{"num_hidden_layers": 15, "hidden_size": 192, "num_attention_heads": 6, "num_key_value_heads": 6, "head_dim": 32, "intermediate_size": 1536, "vocab_size": 825, "hidden_act": "tanh_gelu", "norm": "layernorm", "norm_place": "pre", "norm_eps": 1e-05, "positions": "rope", "rope_theta": 2160.0, "rope_fraction": 0.5, "qk_norm": false, "attn_scale": 0.177, "bias": "none", "tie_word_embeddings": false, "parallel_block": true, "init": "normal", "init_std_qkv": 0.031, "init_std_o": 0.00566, "init_std_up": 0.031, "init_std_down": 0.002, "init_out_by_depth": true, "optimizer": "soap_variant", "learning_rate": 0.00635, "beta1": 0.95, "beta2": 0.95, "weight_decay": 0.03, "lr_head": 0.0075, "max_grad_norm": 1.0, "warmup_steps": 200, "schedule": "wsd", "decay_fraction": 1.0, "decay_shape": "linear", "final_lr_fraction": 0.1, "batch_tokens": 131072, "max_seq_len": 512, "doc_mask": true, "train_tokens": 824600000, "max_steps": 6292, "dataset": "wikipedia_en"}
Each number is 200 + 40 x the weight over the matrix's rms, rounded and kept within 0 to 999. Layers, rows and columns count from 0.

# layer 10 attention query, 192x192, rms 0.153, rows 105-145, columns 96-143
218,201,317,231,113,226,162,215,214,204,179,234,201,160,200,230,195,215,197,238,239,188,258,113,221,234,235,236,120,202,191,209,142,165,190,145,270,170,150,183,173,184,213,190,191,183,237,193
173,176,88,169,237,193,181,193,165,159,257,137,233,257,186,180,187,205,192,151,177,179,86,265,178,176,191,157,302,174,224,221,229,213,189,206,154,258,208,179,190,234,196,232,248,218,212,172
159,248,186,178,224,222,179,183,164,198,218,210,183,209,154,217,248,241,179,194,178,260,213,142,176,158,222,231,246,169,126,227,200,226,220,180,169,127,223,173,135,139,185,217,172,196,161,133
215,195,189,145,204,201,190,210,186,155,143,227,140,134,165,223,197,161,231,203,115,219,202,250,205,211,127,181,254,203,265,250,186,374,204,180,151,237,143,208,253,258,220,272,149,206,144,181
230,167,222,254,102,137,240,175,180,210,296,202,192,195,226,235,179,214,243,219,170,205,181,282,187,194,269,166,204,232,185,159,161,177,270,126,172,173,202,117,168,198,220,191,185,210,196,125
288,194,181,194,144,337,123,175,224,176,168,186,213,198,172,210,256,196,165,224,188,196,236,160,179,232,182,235,179,222,126,196,179,187,213,208,179,143,220,210,210,231,193,233,242,216,152,192
239,230,250,156,169,205,131,211,206,250,87,187,247,175,237,250,218,214,198,230,209,233,159,189,189,151,205,211,174,163,164,202,220,205,170,84,172,174,169,110,178,179,203,208,273,148,205,127
210,184,165,204,208,222,215,216,158,224,236,211,199,172,220,203,105,228,223,171,215,128,141,167,240,244,240,171,255,167,179,158,185,168,245,213,116,164,247,166,202,280,176,206,252,162,201,242
160,133,282,248,206,187,184,220,212,173,199,238,136,161,159,267,156,213,171,298,170,136,217,179,235,184,272,139,182,155,207,200,224,220,175,169,162,178,221,208,212,236,192,191,222,171,224,223
195,200,288,202,230,147,253,228,212,167,84,177,148,203,212,156,166,221,199,140,150,251,249,207,118,213,212,191,205,276,246,267,241,126,254,176,186,169,152,214,210,212,220,192,200,173,226,242
129,156,247,205,147,105,250,224,227,168,208,190,147,164,183,263,140,159,264,232,262,169,182,206,261,211,228,243,226,188,178,243,174,189,165,304,200,177,156,218,241,143,235,243,175,136,189,239
223,235,154,201,226,244,192,197,221,165,194,221,134,206,239,214,224,198,268,174,180,217,128,208,137,158,222,193,230,259,249,165,184,192,204,191,235,254,260,133,130,286,233,125,270,281,158,247
111,249,133,169,208,150,180,259,158,203,139,189,262,127,230,207,143,190,209,215,267,220,185,240,179,218,175,225,203,162,174,175,224,182,224,176,190,202,242,153,231,172,191,144,229,229,239,169
233,271,157,199,211,286,207,238,262,125,145,236,267,270,140,139,208,149,216,257,166,257,210,280,152,155,120,135,260,135,144,245,221,203,194,177,252,268,248,256,135,185,316,138,204,254,139,222
252,210,257,255,227,189,234,228,184,237,244,173,185,176,240,205,186,210,181,162,151,196,204,198,178,235,215,179,188,200,169,259,233,229,195,230,284,223,179,220,192,216,255,179,135,107,156,222
229,242,209,284,213,253,211,156,236,150,177,201,117,168,190,169,209,178,193,180,187,187,165,241,191,239,234,206,140,125,229,201,240,171,165,164,213,261,239,157,297,176,250,181,208,177,213,273
177,236,229,231,217,122,192,206,259,211,146,260,203,163,161,174,210,228,232,224,126,148,231,274,215,183,206,224,184,220,232,244,230,238,209,159,187,249,161,169,246,161,156,197,179,175,166,209
186,218,178,219,214,224,161,232,172,213,214,150,190,231,261,170,238,237,234,207,181,185,184,210,180,172,209,150,208,179,214,159,200,183,92,191,219,233,239,150,268,208,221,126,212,209,168,215
163,230,189,187,191,207,249,166,255,195,202,179,236,227,231,171,191,138,162,243,70,278,141,192,204,193,185,347,288,236,180,391,224,188,234,264,131,201,149,258,165,207,186,146,239,125,222,241
139,196,106,111,258,235,257,163,194,242,124,186,248,170,191,186,190,167,254,288,169,187,205,244,177,200,180,247,222,173,262,241,165,248,194,214,177,203,212,215,252,186,176,186,302,207,168,221
218,224,254,252,163,222,191,137,195,165,180,242,246,214,251,243,221,260,196,250,209,179,254,149,221,255,219,337,197,181,158,221,226,169,217,278,198,153,211,161,149,166,237,259,239,195,242,222
182,148,190,241,238,292,161,188,150,187,279,237,196,193,142,141,215,245,207,220,241,118,209,242,179,149,122,168,165,181,189,206,156,149,248,263,165,146,199,205,221,145,236,179,134,198,172,154
198,196,134,158,188,185,233,231,213,226,171,175,162,247,241,169,209,136,186,139,243,220,202,215,264,171,193,215,207,213,181,205,186,188,162,211,197,200,275,230,283,222,206,271,188,216,190,231
215,188,143,211,144,177,189,220,187,168,271,245,182,260,154,263,173,227,250,162,251,219,215,290,191,167,250,223,208,195,198,159,216,183,199,230,212,218,134,276,160,198,155,194,187,180,256,156
224,218,222,238,210,230,185,185,188,202,153,249,135,193,216,225,171,227,235,214,136,150,205,177,183,209,89,133,144,210,188,169,187,163,256,187,243,155,182,229,216,195,260,243,163,224,194,189
236,190,232,201,197,194,251,201,214,260,227,191,174,222,246,212,217,255,180,178,242,232,222,207,216,178,187,197,211,232,267,198,202,237,165,218,158,215,224,179,202,199,312,170,206,214,168,177
269,126,158,211,246,197,233,209,237,161,244,221,256,199,161,199,209,222,182,196,213,242,230,239,170,201,213,254,206,182,225,199,228,243,94,213,203,211,173,176,157,227,127,208,201,168,184,222
245,217,175,219,180,195,215,216,222,203,245,187,203,190,170,187,218,178,261,216,243,232,240,166,222,221,187,168,182,214,205,171,193,209,195,207,252,207,175,230,158,216,221,226,159,180,219,153
190,186,195,198,226,167,212,173,165,199,169,221,189,178,198,222,150,226,204,239,153,184,168,248,123,198,151,221,214,203,200,207,200,209,261,199,179,211,228,205,234,203,181,228,156,195,141,231
165,242,203,179,283,216,210,284,237,196,185,157,146,263,209,184,254,223,187,200,207,238,218,209,153,278,205,172,223,228,164,151,212,159,268,196,250,175,257,191,120,222,215,158,155,213,228,248
203,183,115,174,142,181,184,256,176,201,150,178,199,191,211,220,171,154,207,212,202,191,221,124,126,225,242,150,243,182,249,205,141,229,152,214,175,163,194,227,189,184,249,227,224,150,175,194
180,188,204,180,176,249,234,159,222,205,172,252,227,194,177,144,185,217,205,198,165,183,229,202,207,148,215,192,220,198,209,253,202,230,136,237,206,150,209,245,262,173,213,168,172,197,186,237
164,300,185,146,241,224,179,220,182,224,185,219,168,194,171,162,231,241,197,153,179,182,183,176,186,237,189,225,247,164,116,211,229,145,238,142,216,229,189,194,182,213,204,207,128,212,201,233
188,200,188,202,258,235,175,215,224,237,135,183,172,205,204,173,208,190,187,210,175,149,197,218,154,170,202,167,264,210,238,223,218,181,211,193,174,196,239,187,202,199,194,225,151,188,181,259
188,167,252,221,174,202,193,175,209,155,240,244,201,191,186,224,206,206,236,191,252,166,183,151,229,184,220,216,134,206,246,196,184,236,165,198,213,201,184,221,202,173,225,210,257,204,183,240
264,193,166,223,191,150,263,237,261,202,156,230,170,205,203,191,166,199,150,159,182,140,216,196,216,216,210,146,157,187,132,189,164,242,220,229,176,192,222,202,228,203,187,222,216,158,252,139
221,141,144,144,173,223,250,251,193,118,246,219,197,177,220,208,164,215,239,237,213,221,154,156,146,159,211,162,214,228,247,220,180,90,102,157,158,197,201,198,276,258,257,226,290,212,183,235
155,208,232,229,289,226,222,200,195,117,149,202,224,320,208,137,180,168,149,231,172,166,229,219,192,138,141,180,173,190,222,236,273,160,209,211,204,206,217,206,151,237,226,223,220,222,192,165
192,212,221,233,145,110,204,189,262,183,158,259,103,180,185,226,212,181,159,167,199,176,159,218,213,236,257,189,203,164,247,152,198,206,230,201,265,217,169,236,154,166,252,234,242,239,201,214
244,159,305,213,210,197,211,214,222,177,140,195,231,217,240,204,187,264,198,198,220,235,189,251,216,182,219,173,190,167,212,222,167,140,166,187,209,132,269,171,261,249,181,232,195,178,196,205
219,197,164,194,161,193,239,218,195,191,177,198,166,187,202,162,205,187,220,180,206,173,183,241,169,122,186,137,259,272,261,241,221,220,242,239,225,252,200,207,161,182,172,224,187,187,249,183
# layer 10 attention key, 192x192, rms 0.17, rows 105-144, columns 96-143
248,140,204,162,166,221,172,152,139,95,196,161,219,173,306,218,167,211,164,229,222,114,147,207,138,242,138,211,178,202,183,154,226,179,223,249,190,216,181,116,239,219,209,250,255,288,287,168
184,209,189,254,186,231,212,211,187,279,160,196,217,243,182,168,177,284,237,165,132,191,179,303,176,101,190,212,239,248,222,226,174,182,209,246,197,222,241,232,241,145,146,115,191,228,181,225
165,183,229,243,191,303,178,205,179,169,227,266,222,220,246,214,172,220,217,128,213,111,191,262,174,205,192,184,191,207,188,190,206,220,182,237,228,104,129,192,235,172,202,265,188,227,213,99
174,204,227,259,181,178,227,211,212,205,209,176,218,131,267,228,122,205,171,178,176,226,255,202,240,201,218,240,137,238,178,232,247,158,193,195,230,225,76,221,152,213,206,190,169,153,272,260
205,214,135,217,208,122,210,161,216,142,211,202,221,262,139,298,182,203,119,216,267,164,200,203,233,198,202,239,177,176,231,206,212,152,177,219,172,167,198,217,248,211,200,203,128,262,197,235
225,139,246,187,212,145,164,140,197,172,200,215,180,213,252,223,272,184,215,202,270,179,220,118,195,142,211,179,213,151,170,222,215,171,173,220,183,168,176,180,182,209,205,193,266,201,205,195
183,227,265,189,156,195,169,203,149,126,190,173,180,171,174,313,250,258,215,227,275,187,199,219,220,225,152,197,155,223,211,206,234,148,262,229,266,157,263,220,203,138,256,134,187,199,200,235
225,241,191,174,217,183,167,265,189,202,222,228,244,227,123,187,216,214,193,200,194,208,175,175,204,183,177,126,151,277,153,174,201,157,213,201,170,156,289,177,162,226,173,199,223,208,182,197
208,182,192,171,199,194,199,217,222,205,155,212,218,171,288,207,274,274,222,212,292,218,222,144,167,235,218,189,217,145,207,177,217,199,285,233,215,134,223,178,170,201,211,169,240,182,172,172
232,169,188,211,162,180,177,224,217,204,177,222,195,183,226,187,133,196,149,141,173,192,214,186,220,250,208,199,239,173,203,175,200,141,225,254,166,217,186,275,149,225,209,170,235,206,164,187
221,123,249,206,214,190,261,199,165,205,213,205,141,189,150,229,187,226,215,235,228,157,220,258,186,226,156,199,242,246,184,256,187,217,210,179,167,259,130,234,238,231,192,238,244,160,220,209
253,266,192,265,213,199,215,227,229,207,192,155,168,193,198,208,250,234,201,190,182,260,170,207,238,148,234,237,202,200,249,141,179,223,206,182,245,273,238,170,223,241,232,184,200,170,161,255
237,206,199,238,188,225,223,235,226,218,199,258,227,186,169,180,189,220,167,220,212,181,190,235,212,190,177,154,240,156,178,185,215,173,189,243,229,179,231,178,249,227,136,210,240,164,201,187
222,216,213,216,261,253,194,253,211,211,225,250,288,183,131,193,208,204,189,232,210,249,159,211,188,170,183,216,98,192,203,187,171,230,204,211,233,219,194,256,176,208,174,143,269,246,244,162
182,236,156,174,189,134,252,211,195,221,197,193,225,145,155,203,195,223,229,212,237,203,214,230,250,221,206,209,249,230,165,154,255,194,242,259,243,120,195,237,239,203,183,224,201,159,234,214
205,210,188,274,184,185,200,165,191,134,160,220,231,203,194,219,182,181,168,241,195,202,168,191,211,231,138,256,194,160,190,189,256,264,223,237,199,216,168,155,192,178,221,259,224,201,245,238
204,180,198,196,217,119,176,204,208,137,179,141,200,150,200,127,240,134,130,225,197,184,144,238,197,234,148,245,132,219,174,223,180,270,239,195,188,201,144,211,159,202,191,240,303,199,230,137
187,186,181,190,255,232,200,129,225,221,218,172,195,141,142,207,229,229,207,237,186,183,203,194,250,132,209,206,175,206,242,150,155,166,183,167,251,255,215,258,195,224,205,175,190,226,238,153
211,178,153,167,206,169,279,216,239,258,229,189,210,201,200,190,145,189,219,210,173,158,208,177,181,153,168,217,149,208,212,208,214,254,252,171,182,261,229,206,190,184,232,216,243,223,247,211
176,195,151,195,203,224,195,222,202,155,85,238,188,205,269,190,219,152,213,239,180,224,149,233,150,198,154,218,154,272,209,210,207,205,166,198,197,262,211,178,167,186,208,178,222,156,230,228
208,185,211,172,167,211,208,273,155,164,201,229,192,159,231,234,183,180,310,237,193,257,204,186,167,247,153,243,155,223,204,136,247,199,238,192,163,248,245,214,182,206,201,176,218,234,242,242
215,190,200,194,246,186,185,190,201,132,220,191,115,244,209,250,167,202,232,153,220,159,237,193,212,176,186,149,197,204,224,201,158,180,199,235,144,126,272,165,104,178,199,239,187,125,190,257
230,187,203,237,263,241,226,254,169,219,159,189,283,207,158,212,200,228,193,139,162,93,217,217,233,257,206,198,251,197,228,239,205,215,166,252,223,217,137,173,197,192,184,212,182,298,143,193
205,188,218,209,180,239,218,170,199,193,172,221,193,202,223,168,224,181,153,199,243,232,206,166,199,222,145,256,226,250,198,184,217,173,229,205,178,142,210,161,161,196,211,196,152,152,220,233
202,189,224,187,208,197,184,199,169,206,184,172,194,162,197,180,164,226,171,165,200,209,164,222,209,247,221,220,203,182,266,214,191,149,230,214,191,153,144,184,174,223,195,215,166,184,173,207
189,242,203,185,176,155,187,186,267,203,200,199,192,216,126,211,210,245,194,206,197,155,207,252,203,189,226,213,193,210,184,224,245,175,203,202,225,198,209,309,256,190,232,254,181,267,157,208
204,201,188,193,235,238,268,257,190,230,208,214,203,212,185,216,267,223,182,197,210,244,223,234,183,246,182,230,146,196,221,165,209,192,217,212,143,178,127,215,153,223,162,169,144,152,179,269
178,223,229,175,214,190,198,265,181,192,180,205,189,150,257,187,271,220,237,223,196,176,215,117,210,176,187,229,208,184,170,196,209,172,191,219,154,143,180,181,239,230,219,201,207,187,206,170
303,227,173,191,263,162,133,201,192,211,200,234,177,153,217,188,164,204,257,187,226,185,169,179,185,175,180,208,184,219,210,231,177,164,157,176,175,229,209,193,226,197,189,250,234,180,213,214
222,238,176,228,135,234,218,184,163,204,225,182,262,235,154,185,226,210,192,266,190,111,218,215,188,220,125,146,201,181,204,230,187,256,231,172,185,186,178,183,138,213,208,230,234,263,247,191
211,195,226,214,172,187,246,254,144,226,192,211,147,220,236,240,207,189,251,183,263,201,260,160,205,230,207,178,166,206,185,279,223,206,193,193,172,181,179,205,170,171,243,199,137,203,189,269
283,181,230,175,167,157,202,213,196,178,109,161,185,137,166,141,176,210,115,191,188,221,156,248,208,173,150,201,198,210,231,135,194,220,149,296,219,202,155,176,155,195,252,117,278,249,171,201
177,182,204,229,138,265,241,268,149,131,169,158,253,116,167,144,184,166,205,263,114,169,230,212,279,151,232,203,208,231,233,212,289,224,173,221,136,267,163,216,166,214,180,221,217,146,199,175
161,180,219,209,147,277,196,272,192,239,131,261,188,185,177,191,224,190,199,262,217,178,233,194,178,225,185,157,195,207,245,207,191,214,159,241,242,170,165,189,215,201,213,239,190,188,180,208
150,199,215,211,166,200,192,286,226,171,207,205,162,248,201,236,232,202,234,215,238,189,225,229,218,246,234,160,226,230,187,185,211,184,120,216,185,231,188,211,227,179,229,193,146,203,223,206
184,221,213,207,202,251,213,210,190,180,242,196,216,220,273,214,117,184,212,218,169,242,195,114,186,192,171,197,178,138,198,201,281,194,212,197,156,125,167,250,264,196,161,268,232,205,204,234
231,174,172,278,225,192,186,169,120,180,203,188,205,180,179,188,210,260,195,182,129,238,223,186,188,182,168,209,241,223,225,217,206,236,134,188,179,205,219,242,179,205,210,152,178,152,215,224
222,251,178,222,206,178,144,219,271,186,242,188,168,205,170,168,195,196,201,190,152,151,191,229,223,170,158,172,233,121,214,136,229,207,254,234,214,211,211,179,176,256,200,212,253,206,230,223
249,189,189,203,159,141,192,195,195,194,189,238,220,173,250,214,197,274,79,212,149,172,206,189,212,219,231,195,195,136,237,253,200,210,211,216,212,193,179,313,217,169,241,172,163,224,221,216
296,179,196,204,183,140,230,201,212,171,207,202,194,215,186,223,118,213,290,143,246,256,229,190,253,216,156,182,199,142,194,255,248,131,221,197,192,200,154,129,244,206,226,207,151,199,264,213
# layer 10 attention value, 192x192, rms 0.223, rows 96-127, columns 96-143
228,214,225,211,166,183,223,254,212,201,229,192,169,228,211,186,229,229,194,189,124,203,174,118,178,181,223,210,199,196,164,278,163,182,183,197,169,173,215,198,147,210,148,171,207,180,243,154
253,219,197,206,220,189,209,222,212,171,201,202,175,226,148,228,228,244,194,189,177,168,164,246,171,201,161,228,217,166,201,269,148,262,216,186,174,175,199,186,194,190,225,251,157,187,221,180
275,208,202,172,246,236,208,171,166,199,207,221,196,247,226,203,158,237,254,267,225,186,202,207,149,239,178,200,200,191,157,213,223,215,211,196,187,268,222,180,160,214,204,145,232,204,200,202
161,172,153,196,169,138,240,224,198,220,246,196,221,197,141,134,220,239,254,198,238,236,172,145,201,186,161,232,204,252,182,189,232,224,230,240,232,217,171,212,208,128,239,181,139,188,240,167
143,229,278,261,218,174,226,173,246,161,187,208,233,234,178,167,195,165,237,188,213,226,202,177,195,144,192,160,144,198,152,245,186,195,171,186,254,167,302,220,171,218,189,228,204,172,234,233
213,212,156,176,141,231,218,200,162,228,197,194,178,194,194,243,132,180,234,179,224,234,183,231,203,205,208,129,220,202,274,194,143,225,233,213,268,262,169,178,145,219,230,184,164,245,183,242
215,173,205,281,197,161,155,266,231,197,200,166,150,187,212,204,232,220,236,251,214,203,224,193,115,246,161,207,247,195,183,192,171,224,184,126,221,252,251,186,184,181,179,149,206,228,178,229
222,183,198,135,214,183,165,188,177,214,222,268,218,168,214,203,177,210,252,214,233,164,168,250,170,242,208,264,240,169,173,159,216,240,210,171,225,207,194,228,181,192,201,228,200,203,221,221
217,204,135,210,229,186,216,209,231,212,216,152,244,206,200,191,131,215,245,157,162,215,201,174,239,186,188,223,208,227,187,136,156,241,196,219,236,230,217,178,233,215,165,200,232,206,240,249
237,195,206,171,205,206,190,161,221,170,232,165,196,229,161,209,209,193,236,148,213,229,254,188,197,222,214,126,195,185,194,175,179,191,220,213,206,202,182,178,183,193,206,163,195,233,214,201
151,234,227,253,185,185,170,234,218,189,233,182,132,215,156,220,177,235,204,220,217,276,189,236,198,193,242,212,224,283,147,151,252,218,207,204,224,219,167,188,150,160,211,243,232,208,223,264
172,209,223,229,158,144,187,210,270,174,174,163,219,150,203,192,168,209,203,156,181,222,180,243,227,219,184,145,186,221,187,164,153,190,204,189,175,152,199,275,275,205,226,183,219,229,196,173
196,231,167,243,207,206,161,198,212,212,157,163,210,213,181,227,264,204,149,220,213,126,176,166,204,230,222,187,228,201,186,223,149,202,202,179,204,208,214,234,135,189,206,214,185,193,225,206
192,229,194,199,235,223,214,153,204,217,162,198,141,195,261,142,153,211,196,261,181,243,196,161,214,227,218,236,233,194,195,134,207,145,197,173,216,219,188,165,221,195,173,223,211,201,184,182
223,166,220,193,232,178,230,227,195,255,160,233,199,205,221,272,198,186,196,206,213,190,151,216,175,129,222,241,137,257,176,212,186,250,219,185,193,194,206,183,222,166,173,239,227,225,229,218
214,144,217,236,199,275,227,199,264,163,206,249,245,273,169,209,188,198,183,167,209,270,197,179,197,172,205,226,183,198,149,201,209,150,184,240,175,141,188,136,244,168,127,208,220,170,191,248
165,208,143,211,163,261,220,230,195,153,221,170,148,253,200,178,192,214,193,174,185,162,168,193,240,168,194,144,146,159,209,148,168,254,221,200,230,252,191,202,188,177,153,217,190,209,186,205
235,233,270,134,171,216,227,192,210,188,190,258,273,230,190,164,206,229,187,165,170,196,169,272,219,259,223,135,138,181,134,264,200,168,239,222,249,178,184,187,203,203,190,241,153,262,214,217
163,229,222,224,185,164,203,226,253,238,230,200,163,193,234,151,226,182,283,98,199,196,176,224,140,165,236,189,219,138,184,152,186,155,67,192,227,164,222,227,270,198,209,226,234,214,217,161
222,246,175,225,132,202,287,225,168,183,189,174,194,132,198,207,180,235,219,239,212,151,196,209,208,239,205,181,216,165,232,227,236,260,289,206,187,267,117,233,224,245,220,261,210,197,154,206
187,247,190,244,187,221,147,275,225,188,157,206,172,205,186,197,224,194,189,182,181,225,184,201,195,204,226,234,162,229,164,223,210,254,243,211,149,182,186,150,161,219,199,214,237,188,150,173
98,231,184,171,210,211,211,185,185,208,219,230,167,225,163,180,183,237,243,209,229,199,174,218,187,210,179,153,163,168,187,218,190,237,243,241,212,162,199,222,193,206,178,134,189,260,220,186
215,231,197,176,164,191,271,183,183,224,157,211,224,198,256,197,213,249,214,253,178,242,231,227,204,205,215,187,161,167,158,227,223,145,207,200,238,179,146,202,216,200,248,201,171,200,173,245
192,182,196,210,233,194,175,218,179,220,180,178,131,199,195,220,240,179,249,240,224,197,212,230,170,219,232,211,189,254,140,209,173,287,216,228,129,162,225,218,224,247,215,154,255,222,154,247
217,217,287,236,169,203,222,208,225,209,207,221,145,241,223,171,180,181,198,204,189,225,181,154,234,172,185,200,180,234,204,180,201,120,201,194,272,208,213,219,187,173,178,197,199,251,250,217
212,146,169,182,191,177,203,158,175,186,190,184,195,241,198,186,140,229,216,208,192,262,188,226,190,216,236,182,199,184,161,202,217,217,212,202,176,175,240,237,195,205,207,162,178,196,230,154
163,145,205,276,121,222,135,184,211,201,222,239,177,214,115,221,194,254,159,275,191,184,207,213,277,222,192,208,193,165,141,169,169,227,203,206,174,172,237,215,195,188,198,146,265,173,166,253
204,239,172,98,210,170,153,239,193,179,207,208,237,193,207,195,165,207,194,199,176,240,186,224,249,191,261,257,226,168,184,287,164,203,201,163,179,158,208,188,190,174,227,157,158,176,279,233
181,226,200,261,187,200,234,240,225,281,245,144,199,182,196,190,228,220,179,219,200,248,209,287,165,193,188,167,192,167,243,212,182,203,269,200,170,172,249,193,198,220,228,263,224,228,111,176
202,247,179,178,212,236,207,188,162,225,197,222,182,237,151,178,205,211,255,171,203,165,210,193,226,233,160,173,154,176,219,194,182,232,170,237,183,234,155,201,234,139,181,209,196,235,215,214
260,228,195,208,212,188,192,171,167,158,239,203,187,162,274,251,184,172,139,227,247,282,172,198,206,223,197,220,200,223,242,176,223,236,200,220,209,200,229,142,142,221,194,156,144,160,156,178
195,161,211,211,264,160,212,193,201,193,142,222,198,204,207,215,177,224,157,211,241,212,164,220,141,197,187,154,208,214,210,220,194,242,204,221,191,192,209,225,209,161,215,180,226,151,162,208
# layer 10 attention output (transposed), 192x192, rms 0.251, rows 96-127, columns 96-143
211,197,235,208,226,153,156,154,207,180,139,218,164,190,261,246,246,221,204,189,172,183,233,230,244,193,262,188,181,209,217,229,160,197,183,244,157,187,253,171,172,169,205,205,196,226,234,162
198,201,227,167,188,163,137,169,193,215,251,239,177,204,249,223,209,196,202,178,231,210,225,186,243,195,230,129,186,182,222,140,198,148,229,226,202,166,244,134,175,207,196,219,171,182,209,170
208,221,277,207,197,195,178,232,212,199,193,223,199,190,199,205,199,206,160,179,208,196,235,223,213,219,175,206,170,223,163,202,216,202,185,234,236,129,175,268,247,225,167,200,146,179,214,202
193,209,174,233,226,186,167,224,201,167,127,237,170,175,291,157,194,218,194,197,194,262,248,240,186,187,242,119,215,181,189,214,121,175,232,255,143,221,207,205,234,143,168,248,216,203,214,197
212,181,177,171,138,251,161,219,168,193,234,183,192,208,222,238,296,273,160,183,224,172,218,200,217,180,252,168,173,191,187,196,183,259,292,183,143,130,148,181,203,189,193,228,159,219,168,197
171,184,239,260,223,172,192,220,190,197,195,218,207,189,186,193,197,210,236,221,256,201,223,152,224,189,183,168,187,192,189,248,228,167,173,226,174,188,156,271,268,186,201,185,192,209,160,170
257,169,211,181,194,259,167,182,185,131,232,233,195,180,186,174,210,261,140,210,182,196,191,178,183,199,214,232,125,158,186,207,166,194,162,216,187,194,227,173,243,227,237,213,164,195,161,220
227,167,194,235,180,239,169,176,208,183,168,170,202,223,181,260,232,210,186,203,279,165,267,209,247,245,180,154,215,174,188,170,192,135,190,226,223,207,227,171,230,202,215,238,164,187,233,174
181,167,198,223,201,224,210,193,174,233,225,212,170,149,167,252,242,183,206,185,238,158,197,202,192,155,189,179,157,281,154,169,152,211,278,175,145,116,212,211,190,177,175,226,225,194,203,172
162,159,200,253,150,141,217,244,171,237,279,255,149,156,221,207,175,204,208,234,198,227,214,199,214,235,181,211,178,190,175,216,171,196,196,219,177,171,206,164,225,181,200,224,196,200,251,226
223,228,206,213,206,201,150,201,201,205,237,231,230,196,224,171,272,211,256,209,201,152,194,136,147,174,236,139,199,209,217,169,178,191,138,166,169,137,220,187,229,189,201,182,148,243,138,217
213,206,178,171,227,172,204,221,220,227,212,191,224,198,175,196,200,194,202,243,166,176,165,200,176,202,166,214,203,204,199,206,150,278,153,195,210,209,209,176,177,211,168,188,210,226,197,239
190,208,259,139,184,179,218,181,244,138,171,237,186,201,235,177,229,141,199,225,192,248,158,223,180,203,209,190,243,226,256,114,198,259,124,224,235,266,222,210,175,231,185,176,212,219,129,167
169,140,217,223,176,207,202,263,208,232,239,197,194,185,210,217,195,219,217,184,226,186,205,255,160,183,236,136,197,207,218,243,233,188,186,167,224,165,238,161,201,231,196,190,196,185,229,167
312,255,226,221,143,254,205,233,195,155,207,169,177,225,155,251,175,172,145,271,251,232,193,139,214,247,212,184,197,169,109,151,212,185,223,234,154,194,212,254,178,184,207,173,187,184,212,138
196,217,207,191,196,139,185,162,179,247,206,180,193,169,207,158,267,218,201,207,200,160,207,160,221,139,253,232,161,227,186,176,121,248,171,134,202,189,204,145,174,253,164,172,216,239,157,149
214,234,195,155,227,209,86,185,157,246,202,193,186,206,173,192,237,230,287,150,226,231,202,165,251,159,211,187,143,218,196,155,264,155,191,187,140,177,212,211,171,211,166,200,236,215,247,193
260,171,169,172,204,176,198,208,190,148,209,137,183,167,223,191,216,179,165,153,227,252,169,184,213,172,159,196,240,203,206,205,169,231,164,188,220,227,219,212,187,147,257,258,209,191,182,190
210,172,208,184,177,154,228,189,199,197,223,259,190,201,199,272,200,137,204,247,205,222,231,134,251,182,179,192,182,235,199,248,278,227,182,189,181,202,159,190,209,239,255,204,183,202,227,199
186,240,139,216,228,239,162,171,218,241,172,215,203,176,242,148,178,215,188,194,213,205,214,225,151,219,96,193,189,188,200,229,221,167,144,246,188,163,196,208,195,175,196,201,220,210,208,198
211,238,163,220,254,187,247,213,219,224,239,212,259,206,202,149,270,206,165,216,187,193,178,161,152,139,219,211,220,203,168,173,228,145,211,199,214,194,263,170,176,196,180,125,179,233,183,198
272,226,160,234,248,180,243,254,169,149,216,178,207,215,217,199,256,186,222,210,172,204,189,252,149,173,171,190,255,240,209,173,230,192,201,200,168,191,185,189,197,224,258,251,165,274,177,188
167,156,233,212,197,160,196,168,209,168,207,198,164,169,185,232,186,190,226,189,236,224,193,216,231,169,164,197,196,245,213,173,176,210,206,207,197,149,262,190,166,227,155,234,182,152,197,130
209,278,228,234,226,297,203,178,238,121,201,168,256,242,179,188,181,197,181,187,179,170,181,190,175,229,196,182,199,210,212,206,269,190,214,212,257,204,196,211,198,211,200,219,211,225,193,187
235,173,200,175,222,167,216,232,207,168,222,190,174,185,238,167,268,211,186,185,245,181,228,191,216,165,232,215,196,236,226,276,190,257,231,218,128,161,173,194,223,195,185,178,138,173,192,213
266,214,260,214,202,228,191,208,196,221,255,191,111,179,241,209,154,187,178,183,251,237,188,260,204,217,167,164,196,255,212,133,254,220,185,226,188,174,212,139,213,184,205,163,217,223,232,196
204,179,199,147,165,252,193,167,245,178,215,242,203,207,201,198,248,192,156,179,215,170,206,183,166,141,197,173,202,234,140,208,160,230,147,239,215,195,194,213,169,191,222,202,231,207,222,212
173,211,198,218,142,203,182,192,221,181,201,145,189,201,164,180,228,190,218,209,233,206,205,259,214,233,183,207,196,200,236,176,210,195,217,164,224,242,152,158,175,175,224,280,223,195,191,185
160,241,172,243,214,230,181,182,176,156,177,251,272,171,155,162,135,239,167,208,134,187,253,217,189,176,164,201,211,224,163,228,206,206,210,204,190,172,256,237,189,196,253,94,165,172,149,206
195,195,178,157,186,126,168,212,228,197,144,209,232,154,236,180,175,144,213,281,213,254,176,201,239,227,200,186,196,245,234,175,190,210,193,182,172,204,257,254,174,227,233,246,199,193,177,176
161,244,267,175,185,241,198,192,200,181,237,211,199,191,151,192,206,186,211,235,160,228,216,204,153,155,260,200,181,196,183,252,245,158,233,162,234,214,191,187,214,193,242,178,191,167,184,205
242,215,243,215,177,221,244,196,201,205,220,209,188,127,234,189,194,197,216,188,190,187,199,193,241,170,241,160,224,257,184,167,199,190,205,191,176,202,197,169,175,258,220,258,203,201,174,194